config.toml
n_layer = 17
d_model = 128
n_head = 4
n_kv_head = 4
head_dim = 32
d_mlp = 1024
vocab_size = 8192
activation = "gelu"
norm = "layernorm"
norm_place = "pre"
norm_eps = 1e-05
positions = "rope"
rope_base = 2470.0
rope_fraction = 0.25
qk_norm = false
attn_scale = 0.177
bias = "all"
tie_embeddings = false
parallel_block = true
init = "uniform"
init_std_qkv = 0.0258
init_std_o = 0.0258
init_std_up = 0.0258
init_std_down = 0.0
optimizer = "adamw"
lr = 0.00202
beta1 = 0.9
beta2 = 0.98
weight_decay = 0.072
lr_head = 0.0105
warmup_steps = 243
schedule = "cos"
final_lr_fraction = 0.03
batch_tokens = 32768
seq_len = 768
doc_mask = true
train_tokens = 260300000
steps = 7944
dataset = "wikipedia_en"
Each number is 50 + 15 x the weight over the matrix's rms, rounded and kept within 0 to 99. Layers, rows and columns count from 0.

# layer 6 MLP down (transposed), 1024x128, rms 0.0247, rows 74-101, columns 0-127
51 51 49 49 50 49 50 49 50 50 50 52 50 50 51 49 50 51 49 49 50 50 51 49 50 51 51 50 49 49 52 50 52 49 49 49 49 50 51 51 49 51 51 50 51 49 50 51 50 51 48 50 49 50 51 50 49 49 48 49 50 50 51 48 50 50 50 52 49 50 50 50 49 49 49 49 50 50 49 51 50 49 49 50 48 50 49 50 50 51 50 48 50 51 53 50 51 51 52 51 51 50 50 51 50 51 49 49 49 52 51 50 51 51 49 49 50 48 47 50 49 49 51 51 51 49 52 49
50 50 52 51 52 50 50 51 50 52 50 49 52 50 49 50 52 48 51 49 51 49 51 50 49 49 51 49 49 48 48 48 49 51 52 50 51 50 51 50 51 49 50 50 49 51 50 52 50 52 50 49 51 52 49 49 50 51 53 50 49 51 49 52 51 50 51 50 51 50 51 49 51 51 52 50 50 51 51 49 51 50 51 50 51 50 53 52 49 50 48 51 52 50 50 51 52 50 49 49 47 52 48 50 51 49 52 49 50 51 49 50 51 52 52 52 50 51 53 49 51 52 51 49 50 48 49 52
51 51 51 49 50 50 51 51 49 51 49 53 50 51 49 52 50 52 49 50 48 49 49 48 50 51 50 50 51 52 51 49 49 50 50 53 49 50 50 51 51 50 50 49 51 52 50 50 49 51 50 50 48 51 51 51 52 50 52 50 49 49 51 49 50 50 52 51 50 51 49 50 50 50 50 49 52 50 52 50 52 51 49 50 49 48 52 50 52 51 50 50 52 50 51 49 51 50 53 47 50 53 51 50 50 53 49 50 49 51 50 52 51 50 51 50 50 50 50 49 49 51 51 52 50 49 50 51
49 50 50 50 49 48 50 50 48 50 49 49 48 49 49 49 50 49 51 51 51 50 49 49 49 49 47 49 50 50 50 49 51 48 50 50 50 50 48 50 50 49 49 47 49 48 49 48 50 48 48 50 48 50 53 50 48 50 51 48 48 51 49 49 51 49 49 49 50 48 49 51 52 50 49 50 52 50 49 48 48 51 49 49 50 46 49 49 48 50 50 52 51 48 50 51 49 49 49 47 50 50 48 48 47 49 51 49 48 48 50 49 47 49 50 48 50 51 52 49 50 50 50 47 50 51 49 49
98 99 99 99 50 00 00 19 21 11 11 65 00 91 16 45 46 89 99 01 26 45 00 96 70 92 23 62 00 59 26 99 16 80 27 00 62 40 79 00 99 47 03 39 00 99 30 00 00 99 65 99 33 29 78 18 22 51 90 87 42 68 56 00 89 99 19 65 95 46 00 99 79 99 20 99 27 00 97 24 38 48 00 66 13 71 00 99 00 04 99 63 44 00 00 35 00 60 30 13 00 99 14 99 66 35 99 99 42 99 99 95 55 99 16 00 77 60 99 76 78 00 71 99 00 57 05 32
48 50 52 50 50 51 51 51 50 51 51 51 51 51 49 51 50 51 51 49 50 50 51 50 48 50 51 49 50 52 48 50 47 52 51 51 51 50 50 50 53 51 50 52 50 52 49 51 49 53 52 51 50 50 49 49 49 51 50 53 51 50 49 53 50 49 51 51 52 48 49 50 50 51 52 50 50 51 52 51 52 49 50 50 52 53 52 52 49 51 48 51 51 51 51 51 49 49 51 51 50 54 50 52 52 49 52 51 51 52 49 51 50 50 51 52 50 51 52 49 50 50 50 50 48 49 50 51
49 49 49 49 42 48 54 49 51 50 51 54 50 55 50 48 45 52 48 56 48 51 48 44 48 53 51 50 52 52 48 52 54 54 49 49 50 52 52 53 51 50 49 52 50 54 51 54 47 46 50 54 49 49 44 54 49 48 51 57 49 49 53 46 49 50 53 49 50 53 47 46 43 52 53 48 54 50 51 53 51 49 46 47 46 51 53 49 54 45 50 51 51 56 49 47 50 50 53 44 43 52 50 51 52 56 49 50 51 55 54 51 52 51 47 50 54 48 49 56 51 53 48 54 54 49 52 53
50 50 51 53 46 49 49 48 51 49 50 50 52 52 49 50 48 49 50 58 50 48 49 49 50 51 50 51 48 50 50 53 53 52 51 48 51 53 49 52 51 48 49 49 49 49 51 50 51 46 47 52 49 49 53 51 49 48 49 49 52 53 53 47 50 49 49 51 49 50 50 49 50 54 53 52 52 52 48 50 47 49 48 48 48 46 49 49 49 49 51 51 49 54 51 52 51 52 47 47 49 49 48 48 51 50 50 49 50 48 54 50 49 52 47 49 54 50 53 50 51 52 51 49 51 53 51 52
49 51 48 51 53 49 47 51 51 49 49 50 50 49 50 50 49 48 47 48 52 50 49 51 48 50 51 50 47 48 47 48 51 49 51 47 51 50 48 49 49 50 48 49 49 50 51 49 50 52 49 49 52 50 48 48 48 52 51 50 51 53 49 51 48 51 49 50 50 51 50 49 50 49 49 50 48 49 49 50 49 49 50 51 50 52 51 50 49 49 48 51 47 52 50 50 50 47 51 53 50 49 51 51 50 48 53 49 52 49 48 47 50 51 49 49 51 53 51 50 49 50 49 48 52 48 50 50
42 34 51 46 40 45 51 41 42 13 80 39 44 38 49 36 30 53 74 96 43 65 39 60 41 75 44 41 48 74 48 58 57 69 46 71 46 37 43 63 99 58 22 55 44 69 21 43 50 48 50 58 40 51 51 61 51 00 47 51 63 57 45 43 49 17 38 00 74 53 58 47 29 67 61 57 76 95 79 99 33 65 48 71 30 50 78 52 64 20 38 47 64 44 17 64 40 76 52 25 00 52 67 63 40 23 35 64 53 04 33 82 53 81 40 36 57 75 73 56 54 72 31 72 62 47 58 40
51 53 49 46 37 44 52 49 60 43 49 57 52 50 46 48 42 44 39 52 55 49 50 35 45 53 51 48 57 61 48 49 51 56 43 43 60 44 50 51 51 55 46 46 51 58 54 47 51 46 32 52 54 55 42 61 47 46 50 55 50 59 58 42 50 52 48 44 49 52 47 47 42 48 49 39 55 60 57 49 50 50 44 47 44 49 53 46 55 43 47 45 35 52 43 46 57 55 54 47 52 51 45 54 56 50 50 54 53 56 50 47 59 55 53 46 55 55 51 60 54 62 39 53 58 47 50 53
52 50 49 50 49 49 50 49 50 52 48 48 49 51 50 51 49 50 49 46 50 49 50 49 48 50 50 49 50 48 48 48 49 50 50 49 51 49 51 48 49 49 50 51 50 50 49 50 50 51 50 49 49 50 48 49 51 49 51 52 48 48 50 51 48 50 50 50 50 49 49 49 49 48 50 50 51 49 50 49 49 51 48 50 50 49 51 51 47 49 48 50 50 50 50 49 47 49 50 51 48 50 50 49 50 48 50 49 50 51 50 49 49 52 47 49 49 49 50 50 48 50 49 49 51 48 49 49
49 51 51 50 51 51 51 51 50 49 48 49 49 50 48 51 51 50 50 49 49 49 49 49 49 49 48 49 50 52 50 48 50 49 49 50 50 50 50 50 50 50 48 47 49 49 51 49 49 49 50 50 49 52 51 50 50 50 53 49 47 50 50 50 51 50 49 49 50 50 50 50 52 50 49 48 51 50 51 48 50 50 49 49 51 48 51 49 50 51 49 51 51 47 49 50 48 48 52 47 50 50 49 49 48 51 50 50 47 49 48 49 49 48 52 50 49 52 51 49 50 51 50 49 50 49 49 50
50 50 48 49 51 51 51 48 51 50 50 51 51 50 50 50 50 51 50 53 48 50 49 50 51 51 49 50 49 50 50 49 51 49 51 50 49 51 50 51 48 48 50 49 50 49 51 49 49 49 52 51 50 50 52 50 52 49 51 49 50 50 50 49 50 51 49 51 49 51 49 51 50 51 49 48 50 50 49 49 50 51 50 51 49 47 48 49 52 51 50 51 51 51 51 51 52 50 50 50 49 50 51 49 48 50 48 49 49 48 50 50 50 51 50 50 50 51 50 49 51 52 50 50 50 50 50 51
50 52 49 50 47 48 50 50 49 50 50 50 48 51 50 49 49 52 49 51 50 50 51 50 48 50 51 51 50 50 50 50 47 50 50 49 49 49 51 50 49 51 51 50 50 50 49 50 51 51 49 50 50 49 48 50 50 49 49 53 49 50 52 49 51 50 51 51 48 51 48 50 48 49 49 48 51 48 51 51 49 50 49 50 49 49 51 49 51 49 50 50 50 51 50 49 50 48 51 48 50 50 51 50 51 50 50 50 51 51 51 50 51 51 50 50 50 50 51 51 47 50 49 50 51 49 51 49
50 51 51 50 48 49 50 50 49 51 49 48 49 51 48 50 51 49 50 50 50 50 50 49 48 51 48 49 49 51 51 49 50 49 52 50 50 50 50 49 50 50 50 49 50 49 48 49 49 50 50 50 48 50 53 50 51 50 51 49 48 49 48 50 49 49 49 51 51 48 50 51 52 50 49 49 51 48 51 49 50 51 49 51 50 47 50 50 49 50 49 52 50 49 50 51 49 49 51 49 51 51 49 51 49 50 51 49 49 50 52 50 49 50 51 49 48 50 51 48 50 51 50 50 49 49 50 49
49 50 50 50 49 50 50 50 51 51 50 48 50 50 48 49 50 48 51 51 50 49 50 51 50 49 48 49 49 51 49 49 49 51 53 48 50 49 50 49 50 49 50 49 49 49 49 50 49 51 50 48 50 51 51 50 50 51 50 50 50 51 48 51 49 50 49 50 51 50 49 51 52 52 49 51 50 50 49 49 49 50 51 51 51 50 49 50 50 48 49 51 50 50 48 51 52 49 49 50 49 49 51 50 50 48 50 49 50 49 49 49 49 49 50 50 51 52 51 48 51 51 50 50 50 48 49 49
51 50 51 50 52 51 51 49 50 52 49 51 52 51 50 51 51 52 52 49 51 50 50 50 51 49 50 48 51 50 49 49 50 50 49 52 51 51 50 50 51 49 50 50 50 51 51 51 51 51 49 49 50 51 49 50 50 51 51 51 49 49 50 50 50 51 50 49 50 50 49 51 49 50 51 49 51 52 49 50 52 50 48 50 51 51 51 50 49 52 49 49 50 48 51 49 48 51 51 52 49 51 48 50 50 51 50 49 48 52 48 51 49 49 49 53 49 50 50 50 50 50 52 50 50 49 49 51
50 51 51 50 50 50 50 51 52 48 51 51 48 49 50 51 49 50 50 53 49 50 49 51 52 50 49 51 50 51 51 52 50 52 51 50 50 50 50 50 49 50 49 49 50 48 51 50 51 49 50 50 51 50 52 51 50 51 50 48 51 52 50 49 51 52 49 49 51 52 51 52 52 52 49 50 49 51 48 50 48 52 51 50 51 50 48 49 51 49 52 50 50 50 49 51 53 51 51 48 52 48 52 49 51 52 51 51 50 48 49 51 50 50 52 48 52 51 48 51 51 50 50 51 51 51 50 49
51 49 50 49 50 50 50 48 50 52 49 48 51 49 49 51 51 50 50 48 50 50 50 49 50 50 48 48 50 48 49 48 49 49 51 49 49 50 50 50 49 49 51 48 50 50 50 50 48 51 51 49 49 51 50 49 51 50 52 48 47 49 49 50 48 50 49 49 51 50 49 50 50 50 50 50 51 49 49 49 50 52 50 51 49 48 49 50 48 50 48 51 51 48 49 51 48 50 50 50 48 49 49 50 50 48 49 48 48 50 48 50 48 50 50 50 48 50 50 49 49 51 50 48 50 49 47 51
52 48 49 51 52 50 50 48 51 49 50 49 49 49 50 51 50 49 49 48 49 50 48 52 50 50 49 49 51 49 49 49 51 50 48 49 50 50 50 49 49 49 50 49 49 49 51 49 50 50 50 49 50 51 48 49 50 50 51 48 49 49 51 51 49 51 49 47 50 52 50 50 50 49 49 51 49 50 48 49 50 52 51 49 50 50 49 51 49 51 49 49 50 47 48 50 49 50 49 48 50 46 50 48 51 50 50 49 48 49 48 48 50 50 47 48 49 50 48 50 50 48 49 49 50 50 49 49
93 32 45 74 99 21 45 36 64 90 68 62 51 72 36 84 67 05 42 18 46 45 41 99 10 07 48 44 37 12 28 48 42 45 69 53 99 56 20 76 32 32 45 00 24 76 00 42 59 44 00 48 74 48 00 48 58 79 96 48 64 62 48 99 73 48 00 68 81 52 32 52 54 64 64 55 28 77 47 37 47 93 51 41 99 00 11 32 85 30 19 97 24 13 88 14 64 86 73 28 40 56 50 70 61 51 39 60 24 24 39 87 39 32 32 46 00 99 32 68 61 95 47 65 30 25 79 55
51 49 49 52 49 49 49 51 49 50 51 48 49 49 54 50 51 49 51 51 53 51 51 49 50 49 50 51 52 50 50 50 49 51 48 51 47 49 51 51 49 49 51 48 52 52 49 50 49 49 50 50 50 50 49 51 50 51 50 49 48 50 50 50 49 50 51 49 50 50 51 51 49 48 49 50 50 48 50 52 49 53 51 50 50 50 50 50 52 50 50 51 50 49 48 51 51 48 51 47 47 47 49 49 50 48 51 48 50 52 51 50 51 52 51 49 51 47 50 50 50 50 49 49 51 51 51 50
84 35 48 19 51 35 52 00 73 99 33 51 49 56 54 60 18 00 64 13 40 17 55 29 56 02 99 95 26 84 57 47 00 47 44 52 33 42 47 42 47 23 45 45 51 92 12 54 73 27 35 23 58 82 52 38 10 84 79 98 30 65 37 67 90 43 00 88 78 82 23 58 75 41 99 58 99 75 44 99 80 75 04 16 62 56 41 46 58 51 00 90 05 49 97 19 93 98 68 42 00 89 32 53 15 74 53 32 00 17 52 47 42 74 02 50 00 99 57 90 35 32 51 79 24 35 39 38
49 51 49 50 48 48 48 50 49 51 50 49 50 49 51 49 50 51 51 52 51 51 51 49 49 50 50 50 50 51 50 50 49 50 50 50 50 49 50 50 50 51 50 50 50 50 49 50 49 50 49 50 49 50 50 49 48 49 49 52 49 50 51 49 49 50 52 51 50 48 49 51 50 50 50 50 50 49 51 51 50 51 49 51 50 51 51 52 52 49 49 49 50 49 50 50 50 49 51 48 48 52 50 51 51 50 51 51 51 51 49 50 49 50 51 51 50 51 50 49 49 50 50 50 51 50 50 50
51 51 50 50 51 51 52 50 50 50 49 51 51 49 49 50 51 52 49 49 50 49 50 51 52 50 49 50 50 51 51 49 49 48 48 51 48 50 48 52 50 52 49 49 52 50 51 51 49 51 51 50 49 50 51 51 51 50 51 49 49 49 49 49 51 50 50 50 49 50 50 51 50 49 50 50 50 50 50 51 52 50 51 52 50 49 50 48 50 53 50 50 51 49 50 51 49 50 51 51 53 51 51 50 50 50 48 51 49 49 48 51 51 50 52 51 48 50 50 50 50 52 52 51 50 51 50 51
51 48 50 51 49 50 50 49 49 51 52 52 50 52 51 51 47 52 51 51 49 49 50 50 51 50 52 51 52 50 50 52 52 52 49 51 50 50 50 51 50 48 52 51 51 52 50 52 51 49 50 50 50 50 47 50 51 49 50 52 50 48 52 50 50 50 51 49 50 51 49 51 47 50 50 51 51 50 51 51 49 51 49 48 48 50 50 51 51 50 51 51 51 54 51 49 51 51 50 49 48 49 51 50 51 51 49 50 49 52 52 50 52 52 47 50 50 48 48 53 50 49 50 51 51 51 51 51
51 48 47 50 51 50 49 47 49 50 51 48 52 47 51 50 51 48 50 49 49 51 50 51 51 49 48 49 49 47 49 48 51 47 49 48 49 49 49 49 47 49 50 49 49 48 51 50 50 48 51 49 51 49 49 49 50 49 50 47 49 50 49 49 49 51 49 49 48 50 51 49 50 49 48 50 49 49 49 49 49 51 52 51 50 48 48 49 50 51 50 49 49 50 50 51 49 50 47 51 48 48 49 49 48 49 49 49 50 47 49 49 50 49 49 49 48 51 48 50 50 51 49 48 51 50 49 50
# layer 6 MLP up, 1024x128, rms 0.0314, rows 75-101, columns 0-127
50 47 51 50 47 49 51 48 49 50 50 52 48 49 47 46 50 50 49 58 47 50 47 49 50 48 44 51 53 50 52 51 53 49 49 51 50 50 52 50 47 51 51 48 50 47 50 47 46 48 56 51 48 45 50 50 48 50 48 48 51 48 49 45 45 49 51 51 52 52 49 51 52 50 51 46 50 48 51 49 47 52 48 48 51 54 49 47 48 49 48 49 48 50 51 51 44 49 52 57 56 49 48 50 50 58 47 49 49 48 53 50 52 46 47 48 49 49 51 51 55 46 47 51 50 51 49 51
52 49 49 53 50 47 46 50 50 50 51 51 51 51 51 49 47 48 52 55 51 53 50 52 51 53 51 50 51 49 50 50 52 51 51 51 53 49 51 49 48 49 47 49 51 50 51 48 52 48 50 50 50 52 50 51 50 50 49 49 49 49 48 50 51 48 48 49 49 48 54 51 49 48 50 51 51 48 48 50 50 48 52 51 51 48 50 53 48 53 47 48 50 49 49 52 50 50 52 52 51 47 48 46 51 48 54 50 52 49 54 49 51 52 51 47 49 51 51 51 50 49 50 48 48 50 51 48
45 46 55 52 47 53 54 50 51 51 48 52 53 51 51 46 51 53 49 52 51 54 51 51 51 49 48 51 53 50 48 52 49 54 51 57 49 53 54 49 52 51 51 52 51 52 48 55 50 51 59 52 50 53 49 53 51 49 50 49 53 48 53 50 48 50 53 47 56 54 51 52 54 54 56 49 52 50 54 55 51 53 48 50 49 59 54 51 52 49 48 46 51 54 49 54 52 53 54 53 55 53 47 52 47 55 50 47 51 50 59 53 54 51 47 52 54 50 51 49 55 53 49 54 54 51 54 54
99 26 35 00 99 49 74 00 58 72 26 17 08 72 99 73 53 00 09 99 26 00 60 56 06 44 99 39 99 39 99 99 99 72 69 99 08 80 24 33 00 58 64 24 99 23 16 44 73 40 50 00 00 91 99 09 55 00 99 28 07 61 76 99 42 23 60 00 18 35 55 99 58 00 00 00 99 20 59 94 57 48 11 25 61 11 99 00 99 99 91 19 05 99 87 61 99 58 25 41 00 79 61 08 77 99 32 00 78 08 35 99 00 53 15 77 49 99 60 00 80 46 53 00 76 99 52 99
53 51 50 49 50 49 47 47 50 50 51 50 50 49 50 51 50 49 49 56 47 49 49 51 51 50 48 52 53 50 53 51 54 45 50 51 50 48 52 51 48 48 53 49 50 48 54 46 47 49 51 51 53 48 50 50 49 49 50 49 50 48 50 48 56 53 49 48 46 51 51 51 51 49 49 48 51 49 51 48 50 49 53 50 51 45 50 49 49 49 51 51 49 49 51 50 49 51 50 63 53 48 50 50 54 53 51 53 50 50 50 50 53 53 51 50 52 49 50 53 49 50 47 48 50 50 47 48
53 53 46 54 55 48 38 49 48 53 45 44 46 47 53 56 54 49 49 43 53 49 45 59 51 48 55 52 49 48 54 50 49 43 48 50 46 48 47 46 49 46 46 49 47 43 46 49 46 58 39 48 53 46 59 46 48 59 45 48 48 49 46 57 53 48 49 52 44 45 50 48 49 44 49 50 38 41 45 43 49 45 58 53 55 38 45 50 49 52 53 60 48 44 49 51 53 45 50 60 56 36 56 44 52 41 58 54 51 52 40 35 45 50 57 43 49 48 46 42 45 53 52 35 43 57 46 43
48 46 52 48 48 55 49 51 47 55 46 47 43 52 50 49 56 49 48 38 53 56 45 49 49 43 48 48 51 47 51 47 50 50 48 53 48 50 52 48 48 50 46 48 48 52 43 56 49 56 42 51 47 46 50 48 48 50 47 49 54 49 50 54 44 45 53 51 54 52 47 46 53 49 50 48 45 43 51 50 48 53 48 49 52 48 49 52 50 41 50 47 50 48 48 48 51 44 60 45 51 51 51 50 44 58 42 45 51 50 41 45 48 43 47 49 48 45 45 44 50 49 51 49 51 46 47 55
50 49 50 48 49 50 51 46 47 47 47 48 49 49 47 56 50 51 53 46 48 49 49 50 49 47 48 47 46 52 52 51 49 51 50 46 48 50 47 51 51 51 50 47 47 48 48 48 50 50 45 50 44 52 49 51 51 50 49 51 49 46 48 49 47 48 50 51 46 51 49 47 50 49 48 51 50 49 50 46 50 51 52 48 48 40 50 45 49 49 51 52 51 48 52 48 56 52 42 39 48 47 53 52 52 54 42 48 46 48 48 48 48 56 48 45 47 50 48 47 52 50 47 49 47 50 48 49
63 75 34 55 55 53 35 37 66 93 37 92 64 57 57 50 74 49 22 57 52 65 23 39 76 55 60 73 74 23 49 39 43 49 30 39 67 50 62 66 00 36 55 49 59 37 66 53 42 68 41 42 39 80 36 46 44 99 27 48 63 57 53 49 50 74 56 90 41 45 47 32 53 07 40 23 39 22 34 00 39 24 53 29 97 27 18 49 40 35 70 62 41 56 83 55 30 41 62 72 84 42 49 28 56 66 62 50 54 99 60 25 37 26 60 57 57 23 00 20 88 23 87 12 33 47 24 75
51 54 55 68 68 56 48 52 40 50 39 55 47 59 51 49 71 60 54 40 50 60 41 67 61 39 58 46 41 44 53 49 55 48 54 63 47 64 41 41 53 45 46 53 44 33 35 62 55 65 49 55 43 54 79 52 49 65 50 47 58 41 50 63 45 42 58 71 53 46 54 44 54 35 55 64 38 27 47 47 38 54 69 57 46 42 45 54 49 55 62 72 81 55 51 56 61 46 47 44 43 34 64 41 53 53 60 49 52 52 45 31 37 60 47 35 53 48 49 34 59 60 62 28 41 68 53 49
47 49 48 49 49 49 47 49 46 48 47 45 51 47 47 48 47 48 51 53 48 46 49 48 49 47 50 48 48 48 48 48 48 46 46 50 45 47 48 48 47 46 48 49 49 46 50 45 47 47 44 48 45 47 49 48 46 49 47 47 47 46 46 44 45 48 50 47 45 48 48 49 47 49 50 48 47 46 49 44 47 47 48 47 47 46 47 46 48 45 48 48 48 48 48 49 50 48 45 44 52 47 48 48 51 50 46 47 48 49 47 48 49 45 49 46 49 49 49 47 49 49 46 47 47 51 49 47
47 46 50 51 46 49 50 48 49 49 49 51 48 50 48 44 48 51 50 57 51 51 51 51 49 49 48 50 50 49 48 51 50 53 52 51 49 51 50 48 50 48 50 50 51 50 50 51 49 47 55 50 47 49 47 51 50 51 48 48 51 48 49 48 48 49 49 47 52 51 52 50 50 50 52 47 51 48 50 53 50 52 50 49 48 55 51 50 50 49 46 46 50 50 50 53 49 51 49 53 52 49 46 50 47 51 49 48 51 50 57 50 51 49 48 47 52 51 51 49 51 50 49 50 51 51 53 49
49 47 54 53 50 53 53 53 51 52 50 52 50 51 52 52 51 51 50 46 56 54 51 51 51 50 49 51 52 51 50 50 49 57 52 49 53 52 52 52 54 53 49 50 51 51 50 53 52 49 53 51 50 54 51 52 51 52 51 50 52 50 51 51 51 49 52 49 53 52 52 49 51 51 51 51 50 52 52 52 50 53 52 50 52 55 51 53 51 52 50 51 50 51 50 51 49 52 51 46 52 52 49 50 47 52 56 50 51 51 55 53 51 53 50 53 50 51 49 49 53 53 52 53 53 49 53 54
54 54 53 52 56 51 51 52 51 50 51 53 52 51 51 55 52 51 52 49 48 52 50 55 52 51 56 53 50 54 52 51 52 51 52 54 51 51 50 50 51 52 53 53 51 49 53 50 54 52 54 51 53 55 54 54 52 53 52 53 49 51 50 53 56 51 50 53 49 49 53 53 51 51 50 54 50 51 50 49 56 49 55 53 52 50 50 53 50 58 52 54 55 51 53 50 57 51 53 58 50 48 53 51 56 48 55 53 50 52 48 51 53 59 53 52 49 51 50 53 53 51 51 49 48 56 50 51
48 48 52 52 50 52 51 50 51 48 50 50 53 49 47 46 49 49 50 56 48 51 49 51 50 48 50 50 51 49 48 51 53 49 49 53 49 50 52 48 49 47 50 51 50 53 50 50 49 48 53 51 49 49 48 50 49 49 50 48 51 48 50 49 50 50 50 45 52 52 49 49 50 50 53 49 50 47 50 53 51 50 48 50 49 53 51 51 50 49 48 46 51 50 47 51 48 50 53 54 53 50 49 49 48 51 47 48 51 49 49 52 52 49 49 51 51 50 51 50 50 50 48 51 50 50 51 52
48 45 51 49 48 52 52 48 49 48 50 50 50 48 49 48 50 51 49 48 52 51 49 50 49 48 46 49 51 49 48 50 49 49 50 51 48 51 50 50 51 48 51 50 49 52 47 50 47 49 50 51 47 46 49 50 50 46 48 47 50 48 51 47 49 50 50 46 50 52 49 48 49 50 51 48 50 51 51 53 49 52 46 50 47 50 50 48 50 48 50 47 48 50 49 50 44 50 50 48 52 51 49 51 46 53 45 48 48 50 52 50 50 49 48 50 49 50 48 49 50 49 47 53 52 49 50 52
46 48 46 49 47 49 47 47 48 51 47 47 49 49 51 49 48 49 50 49 50 47 50 48 49 49 46 50 52 47 48 47 47 49 48 48 49 50 50 51 48 49 47 49 50 46 48 50 48 46 49 47 49 46 48 48 48 49 50 47 50 48 47 47 45 48 51 50 50 51 51 52 50 51 51 46 48 47 52 48 43 51 47 48 47 50 49 50 48 44 47 49 46 49 50 50 49 49 45 45 52 49 47 48 48 51 48 48 50 47 54 48 50 49 49 48 53 50 51 47 49 49 48 49 51 47 50 49
50 49 49 50 50 50 50 50 51 49 51 54 51 52 51 48 51 50 49 44 53 50 51 49 49 52 51 48 48 49 48 50 48 51 50 48 51 52 48 49 52 50 49 51 50 53 48 54 52 50 47 51 48 50 50 50 52 49 49 51 50 53 51 53 49 49 47 51 49 49 50 47 46 48 49 52 51 51 50 51 51 49 48 51 50 52 49 49 50 51 51 50 51 50 51 48 50 50 50 46 46 50 50 50 47 49 47 49 50 51 51 49 47 50 50 51 47 51 49 48 52 49 51 52 50 49 51 50
46 48 51 51 47 52 52 50 49 50 48 49 52 50 50 46 48 51 51 55 51 49 49 49 50 48 45 49 52 49 48 47 49 52 48 52 50 49 50 49 50 50 48 50 50 49 48 51 51 46 51 50 50 49 48 50 49 49 49 48 51 46 48 47 46 49 52 49 52 53 51 50 51 50 53 48 50 48 52 51 46 52 46 47 48 56 51 48 49 47 48 48 47 50 49 51 49 51 46 45 55 50 47 49 47 52 48 48 50 47 55 50 51 48 48 52 51 50 51 49 52 49 49 52 53 47 53 50
46 48 47 47 45 47 49 49 47 49 47 46 50 47 48 47 48 49 50 48 51 46 51 46 48 50 47 47 46 46 47 48 45 50 48 48 48 49 46 50 49 47 47 49 49 47 48 48 49 48 44 47 45 47 49 48 50 49 47 48 48 49 47 47 42 48 50 48 48 48 49 48 46 49 49 46 48 48 48 47 44 49 47 47 47 47 49 47 49 45 49 48 47 50 50 49 51 51 43 39 50 50 46 50 47 49 45 46 49 49 52 48 46 44 49 46 49 49 47 45 48 48 49 50 48 48 51 46
15 66 85 78 53 70 00 09 50 00 47 54 67 42 59 33 18 63 79 43 46 48 00 19 33 86 85 51 61 56 74 60 40 34 36 99 00 00 90 45 85 74 60 99 77 97 82 50 57 40 70 44 00 42 93 85 94 02 00 45 23 56 36 41 52 36 99 43 43 34 99 99 32 68 21 00 27 02 46 06 60 00 80 99 00 54 76 59 55 47 64 61 56 39 24 71 01 27 35 37 45 59 39 65 68 55 78 65 41 90 83 55 42 31 83 36 99 40 52 55 47 00 51 20 47 76 53 60
49 52 52 52 52 51 53 50 50 51 50 50 54 48 47 47 50 50 48 58 47 51 50 53 50 50 52 50 49 52 49 50 49 52 51 54 51 51 51 50 48 53 53 52 50 49 49 50 52 50 56 50 54 52 54 52 53 50 48 51 51 50 54 49 53 51 53 51 51 51 51 52 50 52 51 50 50 50 49 48 50 49 48 51 51 54 51 50 50 52 50 51 52 53 51 48 52 52 52 54 55 49 52 49 51 47 50 50 50 50 52 52 51 46 52 51 49 50 52 52 54 49 54 51 50 52 52 50
50 54 45 67 74 80 40 81 42 00 60 85 59 56 79 82 45 87 44 14 25 82 16 83 18 99 38 09 59 29 45 99 97 33 44 79 50 00 49 48 47 93 44 66 20 39 44 37 30 79 56 60 50 00 24 48 32 06 00 47 79 39 44 00 18 58 79 13 35 13 99 44 44 59 33 07 10 07 66 19 58 21 99 69 12 65 30 70 53 34 99 41 90 49 31 41 33 29 07 56 54 74 29 20 94 15 84 78 99 99 66 37 80 22 99 11 96 18 59 00 29 50 00 06 73 99 47 88
49 52 52 51 52 51 51 50 51 51 51 51 52 50 53 53 50 52 50 52 50 51 51 54 51 51 51 53 51 51 52 52 50 51 52 52 50 51 52 51 49 49 53 52 51 50 52 49 52 51 54 51 53 52 49 51 51 51 52 51 51 50 51 52 55 50 50 48 50 52 52 53 51 51 51 49 51 53 51 50 53 49 51 51 51 50 51 49 50 53 52 52 49 51 52 51 55 52 53 57 53 49 51 50 52 48 52 52 50 51 53 51 53 55 52 52 52 50 50 51 51 51 50 49 50 51 50 51
50 48 50 50 51 50 49 49 50 50 52 52 48 50 51 47 48 49 51 46 50 50 49 49 51 51 49 49 49 49 48 47 50 49 50 49 51 48 50 47 50 50 47 49 50 51 50 51 52 47 49 48 50 51 49 50 51 51 49 49 48 48 48 50 50 49 48 51 50 49 51 49 50 48 49 51 50 50 49 50 49 51 49 49 49 49 50 51 50 48 50 48 48 48 48 49 49 48 46 52 46 49 47 49 49 48 50 50 51 49 51 49 49 49 49 50 48 49 50 50 48 47 50 51 49 49 47 47
51 52 51 51 52 49 46 52 49 53 48 46 50 51 54 53 52 51 50 45 54 52 51 50 50 50 53 51 50 51 52 47 48 46 50 53 51 49 50 50 50 52 48 49 51 48 50 49 50 54 43 50 51 48 56 49 50 51 49 49 49 53 51 52 50 49 52 51 49 48 52 51 51 52 50 50 47 48 48 45 50 49 51 51 53 48 51 52 50 49 51 51 48 51 49 49 53 50 53 49 51 48 52 49 52 49 57 51 51 50 48 48 47 49 53 48 48 50 50 47 50 50 51 47 49 51 49 49
46 49 55 50 48 52 56 52 51 51 49 49 48 50 50 50 50 55 50 46 54 49 52 48 50 49 47 51 51 52 49 48 46 55 52 51 50 51 51 51 54 53 49 50 50 50 49 53 53 51 56 50 49 53 50 51 51 52 52 51 50 50 51 49 47 49 54 51 55 52 50 50 52 53 51 50 51 55 52 50 50 54 47 49 50 59 52 50 52 49 51 51 50 52 50 52 50 53 46 41 51 53 49 52 49 49 50 49 49 49 55 53 49 52 48 53 49 50 52 48 54 50 51 54 53 49 53 53